{
  "n_layer": 11,
  "d_model": 128,
  "n_head": 4,
  "n_kv_head": 2,
  "head_dim": 32,
  "d_mlp": 448,
  "vocab_size": 16384,
  "activation": "swiglu",
  "norm": "rmsnorm",
  "norm_place": "pre",
  "norm_eps": 1e-05,
  "positions": "learned",
  "qk_norm": true,
  "attn_scale": 0.177,
  "bias": "none",
  "tie_embeddings": false,
  "parallel_block": false,
  "init": "trunc",
  "init_std_qkv": 0.0538,
  "init_std_o": 0.0115,
  "init_std_up": 0.0538,
  "init_std_down": 0.00613,
  "init_out_by_depth": true,
  "optimizer": "muon_variant",
  "lr": 0.00704,
  "lr_mult_o": 1.5,
  "lr_head": 0.00826,
  "grad_clip": 1.0,
  "warmup_steps": 0,
  "schedule": "wsd",
  "decay_fraction": 0.903,
  "decay_shape": "pow",
  "final_lr_fraction": 0.0,
  "batch_tokens": 16384,
  "seq_len": 512,
  "doc_mask": false,
  "train_tokens": 145500000,
  "steps": 8881,
  "dataset": "wikipedia_en"
}
Each number is 128 + 32 x the weight over the matrix's rms, rounded and kept within 0 to 255. Layers, rows and columns count from 0.

# layer 8 attention output (transposed), 128x128, rms 0.163, rows 12-29,43-60, columns 0-127
[[ 61 149  95 128  73 173  92 200 178 181 105 157 111  61 139 150 110  60 144 136 115 147 158 120 151  59 129  26 106  98 158 153 128 116 144 102 143 146  98  86 127  94 150  64 112 117 138 159 157 132 201 112  74  79 130  51 128 157 106 147 178 131 144 153  89 161 145  80 114 116 152 154 120 141  82 168  88 143  65  67 130 140 130 121 123 109 106 138 183 204  75 100 117 107  98  76 212 188 148  94 112 140 133 188  87 116 151 117 128  87 198 158 154  96  70 141  71  93  64 109 159 108 141  77 153 138  94 115]
 [164 115 178 148  59  82 198 232  94 141 143 106 192 106 126 112 125 111 106 157 104  81  95 162 166 163 136 178 255 115  70  87 120 148 159 124 154 128 178  90 177 120 123 116  62 101 113 111  94  89 142 163 136 167 151 107 145 115 124 179 158  81 191 113 136 159 107  38 126 128 120 116 112 185 151 157  81 110 129 108 167 161 169  93 136 110 136 114 116 124  71  91 139 136 135 179 123 123 135 135  98 178 114  65  74  97 147  71 164 208  93 120 152 127 187 121 130 167 147 161 136  37 120 154 144  68 117 220]
 [160 137 133 125 184  60 112 170 127 114  81 103 121 114 118  95  98 173 114  94  57  55  89 173 185 101 119  99 120 132  95 173 120 163  85 140 171 126 173 104  97 158 147  97 160 127 178 167 168  94  82 135 124 133 169 153 102 133  73 135 125 116  23 149  99  90 134 113  67  88 126 167  65 110 121 165  47 112 135 148  52 147  99 132 150 130 179 120 168 116 109 107 144 127 141 195 115 186 138 201  96 128 126  85 184 139  77  99  93 143 144 127  98 134 157 108 101  58 144 161 157 137 162 152  84 135 141 163]
 [193 116 142  45 126 132 160 207  80 123 181  81 148 123 123 175  89  73  59 146  98 144 142 174 136 227  69 148 167  98 102 111 143  91 125 174 182 116 152 115 104 163 169 129 158 153  95 155 163 142 139 135 147 108 191 123  77 129 137 109  69 113  89 184 160 134 141 156  90 119 117 128  97 169 108 130 101 129  84 105 127 187 111 102 159 200 139 130  94 111 157 169 131  78  88 141  97 104  86  73 109 158 138 113 174 146 165 163 152  80 125  88 165 101 141 137 137 135 104 123 145 172 105 159 177 167 162 157]
 [ 54 148 171 155  77 117 196  95 203 167 122  72 185 134 156 188 199 122  78  63 130 131 135 137 152 139 124  92 201 155 161 196 102  86 188 173 108 137 137 154 117 134 118 119  99 128 108 121 125 185 115 138 109 152 153 167  94 209 124 122 123 103 147 111   0 127 139 145 156  66  98 145 144 176 182 141 112  97 156 118 133  73 192  95  90 137 182  68  92 108 186 179  89 110  87 109 130 141 105 112  91 100 155 118 178 132 137 155 199 115 121  91 199 157 113 154 101 128  87 110 118 141 230  99 127 168  90 105]
 [141 141 155  88  60 156 102 143 155 166  59 145 134 129 156 133 202 139 143 100 104 153 158 100  79 121 129 130 137 139  96  96 151 134 140  72  83 140  33 165 146  99 123 120 119 102 108  87 184 156  95 118 106 104 170 127 107 175 151  92 104 151 131 130  88 136 139 177 132 118 114 168  79 133 150 130 156 106 140 133  64  99 128  95 128 151 158 100 144 151 182 143 161 154 171 204 167 175  75  81 140 130 159 161  87 112 123 131 188  93 106  58  61 142 145 170 117  54  89 176 196 155  94 111  94 163  60  88]
 [152 129  72 135 198 150  94 115 100  73 194  93 136 135 105 188  78 131  73 122 154 162 111 124 118  74 180 113 161  78 160 107 109  88 170 146 181 145 130 177 162  61 106 128 149 123 167 164 169 111 120 105 137 188 104  73 111 125  99 144 113  83  36 137 128  45 110 154 107 117 103 156  96 160 134 113  88 152 205 149 117 114 131 162 184 107 120 150 178 178 113 168 196 116 133  73 135 118 176 205 128 163 166 108 149 170 144 105 119 126 155 129 140 139 131 121 136  49  87 144 161 109 127 101 115 152 100 161]
 [212 123 123 138 112 125 131 119 121 116  94  98 124 132 160 138  99 150 149 115 120 129 118 206 110 124 111 115 122 109  87 153 166 233 121 176  57 141 154 129 108 119 117 132  97 129 147 149 167 111  97  77 122 131  94  91  64 149 142 101  90 145 196  88  74 117 116 157  51 170 112 116 171 182 151 145 150 140 105 116 128 141 123 142 132 115  78 113  82 178  88  58 122 106  66 104  76  57 124 113 122 104 184 123 103 110 124 126 138 172 139 132 105 124 144 143 146  16 143 138 122 155 100 114 103 113 157 156]
 [154 145 154  75 140 135 131 114 169 143  90 108  93 136 167 122 159  92 146 128 155 162 127 117 148 154 147  89 144 134 163 111 110 149 161 172 152 130 161 110 205  76  48 145  91 191 131 124 175 130 154 166 178 143 112 113 164 113 164 116  55 159 143 190 133 129 168  89  88 150  97 188  94 145 183 112 104 103 130 142 167 147  84 100 115 122 162  68 148  98 173 159 147  92 127 137 142 134  90 194 113 188 117  79 137  98 128 123 153 145 147 196 119  78 139 112 163 104 117 162 127 131 183 132 141 160  95 132]
 [109  88 188 112  97 137 105 151 121  90 187 153 101 111 133 161 117 122 169 188 105 176 113  94 117 123 141 124 131 108  77 133 121 139 101  75 121  75 105 108 148  99 124 110  96 150 130  96 105  72  61 107 119 128  66 105 113 148  99 176 145 145 209 197 188 191 169 101 150 112 127 126  80 122 213  76 135 124 148 101 135 167 127 177 103 148 124 135  97  69 160 121 127  82 133 128 152 105 112 113  99 134 165 117 144 115  89 116 157 157  89 166  88 177  33 128 167 100  63 131 111 102 123 131 142 145 160 128]
 [ 56 114  87 179 192 133 116  95 178 109  86 110  71 150 186 159 127 122  87 153 161 168  95  96 141 120 119  78 158 205 139 134 125  32  98 122 137 150 131 142 107  84 147  98 152 191 150 153 118  92 152 127 110 116 140 182 176 150 174 159 137 180 111 165 145  97 152 139 143 122 146 114  86 124 129 100 182 142 120 122 136  84 125 135 160  65  89  61  90 106 189 139 170 119 122 122 135 151 128 110 170 101 185 175 172 169  59  65 135 135 113 135 139 158  97 161  69 168 115 104 110 196 182 131 174 180  97 160]
 [115  65 125 158 165  75 134 141 127 105 131 112  56 114 144  99 150 157 134 152 106 161 172 122 150 158  66 147 136 185  73 185 134 138  97 168  92 144  49  98  99 170 190 120 119 152 107 169 129  88  88 152 161 151 119 147 167 153 182  80 122 146  36  95 102 159 175 128  76 179 129 127 175 112  80 115 167 167 105 119 116 120 136 160 139 170 135  45 140  93 149 130 124 109 106 144 147 160 127 139 135 103 151 154 223  66 111 137 166 105 163 178 118 122 144 154 145  77 106 169 174 137 129 105 106 171 138 143]
 [ 91 108 117 183 163  39 171 131 215 104 137 134 116 174 124 178 182  84 137 165  62 185 133  84 165 104 122  72 197 136 142 135 115  53 111 141  35 140 134 194 113 136 127 154 105 169 146 170 130  57  99  98 134 128  94 246 146 161 156 155 176 151  55  75 127 164 200  98 173  74  98 192 219 140 153 195 182 144 193 126  58 139 144 137 153 108 149  67 136 128 109 114 122 104  97 111 164 191 152 110 164 127 113 158 119 182  80 105  77  28 138 133 102 153 115 143 111  67  72 126 121 181 138  30 154 207  93 159]
 [158 172 100 165 183 192  87 107  78  99 100  75  48 118 103 119 102 128 160 102 123 124 117  74  98 122 136 140  25 126 155 101  79 143 111 161 112 135  88 144 138 106 134  84 176 120 138 185 144  67 140 140 122 152 116 112  75 127 127  98 147 143  90 108  88  45 149 163 126 116 129  89 171 119  84 129 148 181 152 130 114 144 160 154 107  87 117 161  90  59 183 134  86 144 129 159 145 175 101 130  70 157 151 156 110 179  88  90 162 121 162 105 162 142 115 100 106 118 112 165  39 173 153  69 126  95 100 111]
 [149 141 179 165  84 134 164 155 120 155  98  90 153 143 184 126 180 151  85 113 110 170 129 141 151 183  94 168 150 165 107  69  96 172 180 114 120 179  89 131 155 127 102 114 101 102 100 109 132 160 163 103 189 138 187 136 103 140 165 181 123 100 246  90 102  77  98 128  90 183 122  89  95 153 158 142 170 129 132 121 134 118 129 118  95 148 166 148 135 130 130 148  98 113  88 188 110  97 214  92 163 125 168  55  98 123 146 121 161 145  84 124 148 123 119 142 144 202 106 102 134 121 159 135 121 115  96 153]
 [108 144 124 126 131 117 144  90  56 153  92 147  86 120 109 164  95  98 121 161 135 163 108 109  99 146 167 154  98 123 141 129 151  90 140 179 150 122 117  87 108 100 129 123 127  95 105 192 148 117 155 121 123 140 111 119 114  70 115  91  98 146 108 139 173 101  90 158 154 174  92 157  91 100 106  80 164  93  68 178 137 162 179 138 210  97 121  70 155 120 147 142 188  31  98 144 138 161 116 118  87 170 144 124  84 104 131  62 148 146 137  85 164 163  94  89 161  89  65 152  52  91  66  85 142 112  97 143]
 [195 170 122 110 109 135 134 112 109 123  92  80 146 111 142  86 166 134 158 121 120 120 153  64 141 108 150 132  95 126 105  97 150 108  83 165 165 132 163  71 189 171 124 163  91 136 171 116 127 128 155 110 196 134 117 120 147  92 108 135 127 144 169 146 148 136 127 163 147 161 143 126  84 113 131 161 136 119 141 120  78 112 118  87 126 189 142 126 107 173 107 154 173 120 127 155  87 146 151  83 162  80 159 120 121 137 205 126 155 116 188 158 139 120 152 124 157 165 141 127 134 151 131 117 137 135 162 137]
 [158 117 111 172 150 148 125 125 153 113  92 143 116 137  67 150 146 179 141 137 143 158 118 135  89  40 136  82 102 162 136  88 141  93 143 108 154 172 153 144 115 162 101 117 118 140 131 108 169  69 113 159 154 116  59  84 156 191 140 111 158 147 134 179 130 136 139 117 165 125  91 128 131 151  62 197 148 156 155  77  64  95 152  89  90 138 115 179 125 115 187 135 120 115 134 111 118 145 102 132 125 133 102 144 140 119 157 101 124 103 193 163 126  49 155 130  72  29 124 129 122 160 141  77 158 193 111 135]
 [110 180 167 120 112 104  66 122 144 117 103 218 127 137 132  85 110 154 149 103 106 132 134 108 145 109 131 140 142  75 156  73 145 114  98 122  73 102 148 121 113 135 133 135  88 167 150 125 224  71 130  97 157 159  76 114 167 157 142 130 119 130 178 115 175 103 162  79 181 109  87 100 165 169 163  80 144 139  74 126 102 118 120  98 108 136 117 149 104  47  53 149 112 122 118 166 159 154 147 183  82  67  56 131  97 121 140 124  84  67 137 157 187 120 142 145  76 118 151 114 103 131 153  85 104 140 133 125]
 [114 121 152 129 148  73 154 118 138 130 176 108 162 165  90  82 120 182  85 127 134 118 106  85 111 184 123 168 133 111  91 105 157 140  93 117 143 141 160 172  61 191 175 160 150 154 135  90 132 104  61 106 145 152 123 144 138 171 156 141  94 128 134 104 167 139 147 165 173 139  77 103 144 120 128  45 160 111 180 144  56 131 134 121 124 133 158 153  97  55 153 152 136 127 148 150  88  88 146 159 124  88  88 120 179 189 130 149 106 161  90 109 125 157 162 119 118 120 164 113  98  80 126 214 151 106 113 127]
 [188 126 106 159 130 127  78  76  97  67 161 147  72 176 100 128 150 116 128 168 109 135 179 107 115  91 169 120  35 106 114 149 138 140 122 125  78 130 134 198  88 152 114 103 189 170 132 152 157 141 107 144 123 103 140 114 100 164 160  71 156 117  66  93 145 114  85 151 123 157 150 144 126  89  68  90 160 129 116 142  84 148  89 165 146 157 166 143 147 125 136 116 121 121  89 162 148  72 107 135 119 106 148 155 162 133 130 159 112 126 186 127  98 105  89 134 144 122 162 150 131 117  73  83  79 151 152  82]
 [ 89 111 128 136 106 208 137 134 106 135 177 153  87 133 108 150 148  80 101 161 135 179 142 121  89 128 151 125  90 187 164 136  92  95 133 128 142 134  93 154 175 153 117 159  54 111 141 123 105 130 142  72 124 131  42 146 205 108 168  99 156 172 173 143 146 114 102 151 163 147 101 118 197 109 127  96 130 187 115 113 200 107 115 188 116 123  87 125 105 118 159 171  98  80 101  78 137  79 126 103 159 131 115 150 105 109 174 137 137 160 121 177 107 101  70 139 124 139 130 119 125  82 106  92 211  66 117 118]
 [ 79 115  96 183  60 127 121  82 177 126 116 121 126 116 128 105 137 162 133 107  58 121 191 125 112 101 140 171 105 142  99 152 170 155 144 116  81 116  99  95 158 156  88 147  81 153  88  80 127 154 130 132 138 154  99 190 135  62 106 159 140 131 168 117 102  88 131 137 172 178  95  57 212 108 228 177 169 129 181 104 136 147 192 183  83  98 135 117 111 121  87 110  98 144 110 124 129 154 175 189 146 105 171 145 117 110 107 119 119 204  94 149 107 134  94 132 186 156 174 149  98  57 155 105  88 129 154 107]
 [142 142 143  75 157 166  52 162 101 116 129 143  81 136 125  81 109  75 139 161 109  55 123 119 127 122 136 124  26 110 141  86 130 136  64  97 159 111 125 115 121 145 150 138 180 132 147  90 122 121 114 114  71 141 126  46 165 105 121 145 137 141 143 102 207 111 154 116 142  84 157 144 155  82 104 113 108 146 113 149 115 139 150 165 131 147 117 127 158 121 132 125 127 115 186 149 157 134 126 116 170 132  89 144 142 163  77 175  59 127  62 128  50 108 147 138 150 118 130 137 157 133  60 135 135  75 146 126]
 [ 90 139 154 125 135 103 215 131 149 156 181 164 114 142 129 146 133  84 123 158 105  69  59 163 157 139 151 134  89 142 178 127 130 127 134 140  91 110 158 123 105 156  76 140 167 142 148 133  64 131 150  95  95 159 122 172 173  96 132 144 176 101 162  47 177 137 130  95 146 123 124 138 190 107  95  95 113 148 100 121 176 133  89 122 161 105 118  88 112  66  71 123  86  84  69  93 108  45 156 123 106 143  73 152 142 152 128 130 103 122 132 168 153  73 104 133 126 206 156  87  89 115  91 147 168  94 135 134]
 [136 154 135 181 144  74 133 129 157 174  89 126 155  91  89 102 112 132  70 159  75 136 167 111 138 193 130 207 160 157  89 121 133 121 104 128 116 120 130 124  89 219 146 133 124 156 143 131 100 144 136 126 133 127 121 148 212  97 117 138 149 128  87 135 153 148  98 150 131  95 123 118 188  96 154 121 102 149  84 113 128 119 126 128 125 164 149 121 162  94  85  95 175 158 130 138 121 168 145 102 129  73 110 132 168  79 116  82 148  47 126 149 139 193 158 113 164 120 161  90 110  87 167 138 114 134 107 154]
 [ 54 133 157 168 107  90 130 171 156 179  82 150 130  92 107 131 125 143 123 122 124 131 106 112 131 147 126 113 132 161 139 112 153  71  69  67 147  97  82 138  89 124 126 106 144 109 121 113  70 120 120 137 114 121 222 153 149 151 106 136 137 136 143 165 130 160 164 100 163  71 153 136 106  90 101 173 134 105 122 118 115 140 134 119 181 162 171 172 185  22 141 162 182 146 173 129 116 170 161 138 126 138  78 112 121 142 114  65 149 102 104 136 105 138 131  79 117 129 106 122 113  85 166 160 142 146 114 124]
 [ 47 129  82 148  30 134 142 160 118 151 176 107 145 162 109 147 104 214  99 166 135 122 147 102 127 132 100 173 144  84 107 161 153 145 131 115 161  89 118 110 117 118 202 117 215 113 116 139 150 152 187 122 108  93 200 198  73 127  89 114 145 132  82 150 129 138 105 191 211  59 150  19  69 123 135 169 118 124 152 138  42  98 190 147 116 115 149 196 122 136 195 189 143 186 177 125  78 154  93 112 144 148 162 157 128 154 109 140 166 119  92 131 138 165  98 145 101 170 169  65 107 204 154 168 142 167 183 129]
 [112 131  39 153 130 208 139 136 100 161  80 146 150 133 127  50 121 144 125  79 124  54 125 142 134 152  76  99 170 146 155 161 102 119 150 170 146 156 141 163  93 145 122 187 107  96 124 123 176 161 178 148 144 109 141 134 132  85 162  82 148 108 113 116  19 125 132 155  21 169 125 127 187 151 102 178  97 109 106 193 140 108 159  94  89 164 145 153 115 175  72  82  79 201  91 126  98 105 148 131 120 102  73 121 136 153 172 108  81 157 172 104  93 156 161 110  55 163 154  61 177 116 100 105 142   4 122 147]
 [185 137 148 102  63 111 140 137 137 116 126  99 180 158 117 102 152 148 152 104 115  73  94 138  97  86 111 143 106 121 132 157 116 180 129 119  51 108 114 196  95 188  85 170  74 120 140 117 157 146 133  84 198 162 120 101 132 183 134 127  85 127  92 109 104 174 118  97 160 140  90 164 148 119 137 166  17 108 139  86 129 128 127 114  90 169 149 157 156 138  55 121 141 130 118 156  92 145 120 154  84 133 128 147 158  61 134 145 120 152 158 164 163 140 122 158 189 110 181 145 140  84 117 194  86 163 164 126]
 [131 150 105 128 156 119 141 126  70 117 132 139 110  72 111 115  89 101 162  98 134 116  99 112 121 117 186  82  96  99 144 142 100 100 128 105 165 118 179 122  99 143 111 143 128 195 153 151 147 136 133  93  71 124 102 117 136 124  49 186 152 122  92 129 157 113 111 116 155 123  69 142 114 186 126 121 127  93  97 103 150 176 161 130 158  72  96 115 142 121  91 104 162 141 159 137 128 117 128 154 102 101  69 109 168 173  93 111  57 151 162 122 162 170 136 111  68 159 114 132  91  77 101 142 136  55 124 147]
 [105 107 134 146 138 180 139 122  49 128 121 138 128 108 113 125 131 169 133 139 229 151  52 130  92 160 135 135 119 159 134 110 100 191 133 150 150 116 129 116 108 147 119  71 124  81  61  99 104 147 151 160 121 120 181 143 123 175 113 109 119 149 202 141  92 117  63 116 104 157 129  67 115 141  99  80 128 155 103 103 188 129 111 144 101 144  83 138  81  89 170  67 105 117 118 114 114  76  95 117  75  86 163 115 154 144 144 105 200 133 127  98 155  74 111 143  78 130 153 100  81 165  94 169 150  82 135 150]
 [ 70  49 158  68 137  84 171 154 140 106 119 152 150 169 144 143 132 149 151 158 102 138 145 127 154 111 107 151 220 122 162 150 184 177 120 124 139 129 118  97 151 123 136 223 107 100 105 106  96 115  30 160 208 154 147 145  92  91 129 120  88 131 109  93 136 177 148 114 103 139  76 119 158 145 108 131 145 152 148 103 168  95 155 108 170 180 145 125 117 121 109 151 116 102 158 120 133  76 121 123 153 159 156 108 198 142 163 151 141 127 142  93  72 118 206 122 135 109  99 155 157 141 119 136 118 139 155 155]
 [121 132 117  51 123 185 147 138 108  85 190 155 185 133 100 111 111 134 160 145 162  74  95 116  61 141 150  95 137 111 120 133 112 141 116 127 140  78 189 141  84 130 140 137 132 129 173 135 105 110  95  86 100 114  87 178 166 135  73 132 121 136 142 163 147 119 128 121 150 110 149 184 123  92 165  62  59 141 103  96 178 172  79 148 110 118  92 131 105 190  93  94 162 107 154  81 149 122 126 114 114  92  78 128 138 126 123 130 102 144 105 139 100 190  63 110 138 152 120 136 143  61  83 144 152  49 134 107]
 [254 178 129 112 156 162 127 140 146  92 145 126 154 116 125 109 138 139 141 141 157  98  98 157 132 131  99 129  73 155  89  90  89 166 103 116 109 154 180 122  99 186 176 108 137 161 137 140 142  64 152 131 125 120  94 108 211 204 104 118 216  95 118 118 116  97 118 120  76 134 145 153 139 119 118 145 145 132 178 105 130 139  69 146 107 153 100 162 134 133  89 103  49 161 115  80 118  83  91 131 109  76 121 153 182 147 126 152 105 159 140 162  98  82 147 145 133 103 131 162 155 183 115 144 140 104 143 113]
 [124  88 129 191 201 105 101  79 115 128 172 175  91 128  85 172 103 140 132 124 119 137  96 129  72  96 153 165 155 119 151 149  95  97 140 129  62  95  49 156  80  94 120 164 126  62 118 125 109 161  84 116  78 137  89  84 144 154 115 150 136  90  84 147 126 123 115 155 115 125 120 116 178 106  89  95 103 165 145 153 112 111 158 155 137  47  79 140 125 157 147 124 133 154 127  96 160 118 128 153 137 154 138 171  91 167 104  78  95 158 114  61  43 187  88 151 118 101 137 107  81  84  75 104 134  30  85 133]]
# layer 8 attention value, 64x128, rms 0.135, rows 12-29, columns 0-127
[[138 112 167 116  64 186  99 106  67  93  96 161 155 143 182 111 121 142  88 160 142 111 138 206  40 143 157  96  91 185 116 127 102 108 129 158 137  81 156 130 113 140 147 157 119 139 132  99 100 146  86 178 185 152  96 144 133  71 120 121  86 146 119 149 119  99  79 118  76 137 188  90 171 101 130 104 114  95 152 134 124 155 129 129 153 110 105 150 134 150 133 109 157 136 157  92 141 192 105 142  94 137 108  62 122 147  94 119  94 164  88 148  99 122 121  94 117 102 147 145 132 142 122  97 121 150 110 103]
 [157 110 140 158 173 123 124 107 190 196  68 100 120 185 178 139 115 189 164 130 153 152 178 150 100 154 105  92  94 124 149 107  49 120  95 106 133  90 132 132  76 124 113 145 100 134 165  86 152 146 129 122 143  88 157 136  88 116 140 143 159 178 129 139  90 123  90 171  83 139 102 138 122  99 131 112  56 130 109 143 142 100 164  74 117 135 107  86 118  80 129 131 104 129 153 133  40 151 167 116 126 121 102 135 106 113 108 143 129 138  86 108 142 112 108  81  78 150 184 137 124 163 142 150 105 105 141  88]
 [125 146 151 151 141 128 135 190 154  50 170 170 172 177 127 147 208 134 158 110 100  81 120 124 123 169 147 112 145 119  90 101 193 122 190 101 162 102 107 145 177  91 158 128 131 164  81 112  89 105 161 121 176 119 176  81  91 142 135 130  82  87 163  77 127  97 144 124 186  99 117 131 109  80 144 156 126 144 112 130 178 119 170 182 134 118 115 121 118 170 130 148 166 154 170 127 156  94 195 141 142  90 100 137 155 112 199 176 121 132  74 114 168 123 134 110 115 138 200 137 106 108 155  79 128  89 172 121]
 [168 159 119 117 173 137  77 149 126 154 147 115 125 162 148 153 126 139 133 128 158 144 142 117 148 105  84  98 127 105 165 204 162 175 127  78 194 139 179 118 111  47 168 108 195 130 156 154  90 133 167 178 106 112 131 142 130 167 128 137 103 134 148 155 180 181 108 121 109 126 154 158 127 116  96  89 145 161 105 178 142  75 118 121  96 130  68 138 151 151 101 149 141 131 160 147 126 140  96 132 118  69 123 126 109 153 121 147 118 157 146 162 124 128 173 143 129  82 118  98 129 142 143  91 159 108  32 147]
 [ 98  59  91 106  90  92 157 159 160 126 113  91 144 132  93 169  83 222 113  85  77 154 131 115 116 143 146 149  71 111 154 111 143 158 102 149 115 104 134 117 153 131 150  87  84 111 185 148 163  97 172 146 156  94 158 142 138  54 122 171  89 134  85 113 101 172  97 126 179 120 201 146 112 175 147 147 156 121 155  82 135 192 150 134 105  77  85 141  99 165  63 110 195 132 143 166 131 134 164 163 108 129 163 119  76 151 128 115 118 131 131 122 126 146 115 115  49  87 193  90 144 108 148 112 203 141  81 150]
 [146 198 160 160 120 122 119 136 169 154  92  68 147 124 132 108 116 144 142  54 105 110 161 168 146 107 132  77 148 129 124 132 156 183  87 113 144  93 140 144 118 108 181 101 129 161 109 113 144 108  46 133 176 147 130 125 131  95 148 166  60  75  96 157 115 119 148  85  75 154  98 132 127 213 110 180 153 132 139 132 116 133 154 140 137 126 124 147 170 101 180 156 147  95 112  90 161 184 149 158 163 107 170 105 106 124 135 159 109 170 101 128 131 129 101 123 124 103 138  92 182 123 150 131  95 189 171 171]
 [171 125 175  88 159 118 164 163 121  81 110 167 118 143 172 147 106 108 141 160 100 102  78 170 151  94 107 146  96 146 138 119 113  70 135 195  91 185 102 136 139  90 130  98 138 139 135  89 134 147  82 113  55 105 114 143 129 190  87 152 132 119 163 136 169 125 165 123 149 144 120 130  65  84 162 158 213  52  92 149 134 121 134 111  79  83 118 190  61 205 176 170 107  97 170 144 137 126  78 141  84 113 163 105 155 192 154 146 156 162 110  85 119  89 197 109  87 197 129 111 128 162 134 117  99  94 103 130]
 [ 84  76  96 104 126 163 115  98 150  86 186 151  76 124 159  93 157  85 140 141 179  92 111 144 129 100 134 139 107 133 100  79  91 108 135 153 157 134 124  99 131 177 136 126 135 136 114 116 111 105 176 161 141 107 189 124 159  89 145  90 106 119  89 143 189 129 114  55 123 177 182 114 114 126 144  79  96 105 128 157 133 105 166 144  78 118 153  92 124  86 163 159 153  85  69 141 122 151 108 132 119 141 135 124 104 131 150 192 156 144 205 111  99 125 133 126  89 164 115 148 138 156 132 109  67 152 115 110]
 [156 156  92 139 130 149 116 140 149 147  80 170 108 100 117 121 143  76 138 133 166 113 126 106  47 103 155  55 110 129 107 133 110 124  68 105  82 126 125  75 153 101 176  54 122 125 150 123  82 179 119 134 152 106 115 146 188  99 171 106 153 128 132 125 122 176  94 125  91 100  92 111 147  84 104 141  92 142 211  91 159 179 161  96 137 114 145 156 143 165 112 104 140  98  25 143 160 100 106 117 105 163 138 101 157 147 164 143 131 133 174 127 154 154 213  77 124  96 106 132 111 138  68  70 158 136 116 120]
 [150 137 116 119 157  68 159  83 131 134 130 163 191 192 135 159 109  76 117 120 146 104 103 123 153 152 126 138 176 155 189 125 165 136 161 111 141 180 134 100 110 134 105 144 121 124 144 185 131 142 140 124 157 157 157 128 145 153 195 142 104 159 107 176 125 107 119 124 158 135 150 143 188 141  85 125  97 160 216 149  94  94  87  87 219 126 104  73 151  84 106  74 118 115 124 180 132 149 127 166 169 194  82 108 127 125 154 143 130 108 122 152 178 111 201 107 146 133 141 166 104 143 116 180  97 153  60 106]
 [129  88 112 127 159 106 146 130 104 173 157 124 195  78  54 103 196 139 106 131 116 120 113 132 110 113 127 192 116 108 160 150  86 136 147 196 125 131 154 115 180 105 129  88 152 118 100  46 138 152 120 145 108 146  96 131  98 140 105 169 121 121 121 127 150  86 143 125  92  96 114  73 124 122 131 150 120 138 141 147  89 195  97  62 147 125  87 112 148  97 100 139 128 158 126 169 208 115 101 150  84 129  76 101 111 156 142 149  85 127  99 123 119 139 169 124 112 104  60  70 100 152 118 124 132 125 118  84]
 [119 102 204 154 121 168 114  99 132  92 110 163 173 185 170 157 145 141  71 106 113 110  81 162  92 150 122 144 152 153 129  80 120 143 145 120 120 168 158 163 171 117  65 129 154 120  95 131 146 188 112 103  91 108 165 145 130 138 134  82 185 156 164 116 157 101 188  77 191  91 152  99 101  42 156 160 170 140 141 110  22 160 105 204  74 117 157  88 106 187 144  77 106 189 129 150 112 121 120 114 146 124 138  88  76 135 155 109 183 176 123 118  99 125 151 140 166 141 125  94 114 104 165 163 115 109 109 108]
 [170  99 197 153 128 183 103  99 121 148  69 178 124 145 102 114 147  95  86  76 118 115  79 111  90 144 110 148  75 123  74  96 204 182 162  90 156 101 181 147 171 153 107 148 119 117 108  92 141 130  91 107 107 160 108 158  96  89 167  95 162  64  71  92 156 140 146  83 130 132 132  92 123 133  88 107 147 122 112 124 104 117 117  80 155  80 162  81 114 126 109 177 167 167 127  59 131 117 123 162  63 144 117 165 136  49  78 118 134 135 116 111 132 150 150 157 166 191 193 156 118 107 188 140 110 187 145  83]
 [132 139 194 129 139 123 131  89 134 127 194 125 139  98 141 136 141 105 111 125 163 164  83 139 131 124 142  97 139  88 166 152 146 145 144 154 178 136  64 113 192  62 105 135 157 111 148 109 143 134 142 142  87  97 121 153 154 110 135 137  99 165 141 170 183 136 182 110 149  87 123 171 155 134 155 135 120 113 149 132 139 139  47 166 175  85 128 113  75 175 107 135 190 165  83 119 155 105 178 106  96  67 146  83 133  96 109 104 172 151  78 135 129  54 116 182 103 113 179 123 168 128 121 229 147 107 161 145]
 [110 107  87 132 164 125 140 129 123 203  98  66 131 161 129 142 165 158 111 148  65 132 168 163 119 106 173 112 168 180 149 118 166 160  52 143 146 143 158 112 150 128 132 152 104 219  95 132 189 106 124 223 141 142 138 130 103 114 127 147  46 104  83 191 151 123  95 140 147  99  97 136 136 151 135 156 113 140 151 194  27 113 154  83 147 142 142 155 126 134 111  98 151  93 149 113  59 126 112 160 105 135 133 182 132 151 118 128 125 103 105  81 173  96 107 109 106  80  97 142  88 106 146 105  90 186 107 136]
 [163  36 201 120  52 115 156 118 117  95 166 130 120 150 145  99 104 140  98  74 106 156 119 194 172 107 128 121 173 133 113  94  83 133 107 124 115  92 124 192 155  80 119 150 124  75 106 117 156 179 135 155  88 144 116 106 128 169 131 144 126 114 134  95 169  71 123 161 145  66 117 102 185 173  80 146 134 133 153 116 124  85 164 124 116 125 128 169  74  94 134  84 147 127 125 146  79 136 138 127 122 132 117 162  92 162 111 178 131 125 103 110 142 131 157 101 106 191 144 159 187 122 169 151 123  78 132 105]
 [ 57 110  91  51 155 138 113 199 129 125 159 105 140  96 191 147  86 102  68 102 113  89 111 186  84 160  89 113 109 187  95 120 133 119 154  94 120 133 119 136 115  82 102 139 108 137  78 172 173 149 143 170  75 111 134 122  80  94 147 188 201 141 118  88 167 113 149 145 114  80  69 133 124 159 181 101 135 128 119 133  91 133 136 109 131 117 130 126 156 110 169  91 100 177 170  92 136 164  87 114 183 129 156 172 128  80 125  94 118 110 116 137 170  81 141 122  84  93 130 107 139 134  94 116 111 153 183 125]
 [105  92 109 130  80  95 101 144  88 131 163 111  94 114 154 124 120  95 101  93  42 125 135  54 176 154 104 119 113 187 199 115  78 153 189 140 151 101 107 108 171 107 190 146  83  86 129 111 135 117 139  82  97 177 212 125 145 117 105  30 160 136 123  78 111  59 146 153 101 134 111 111  88 144 195 153  92 122  93 126 136 120  89 117  64  92  65 119 168 142 164 124  84 106 165 153 124 152  90  97 109 113 143 118 137 146  96 122  91 111 156 111 120  93 108 144 132 116 117 136 145 167  73 170  99 111 158 134]]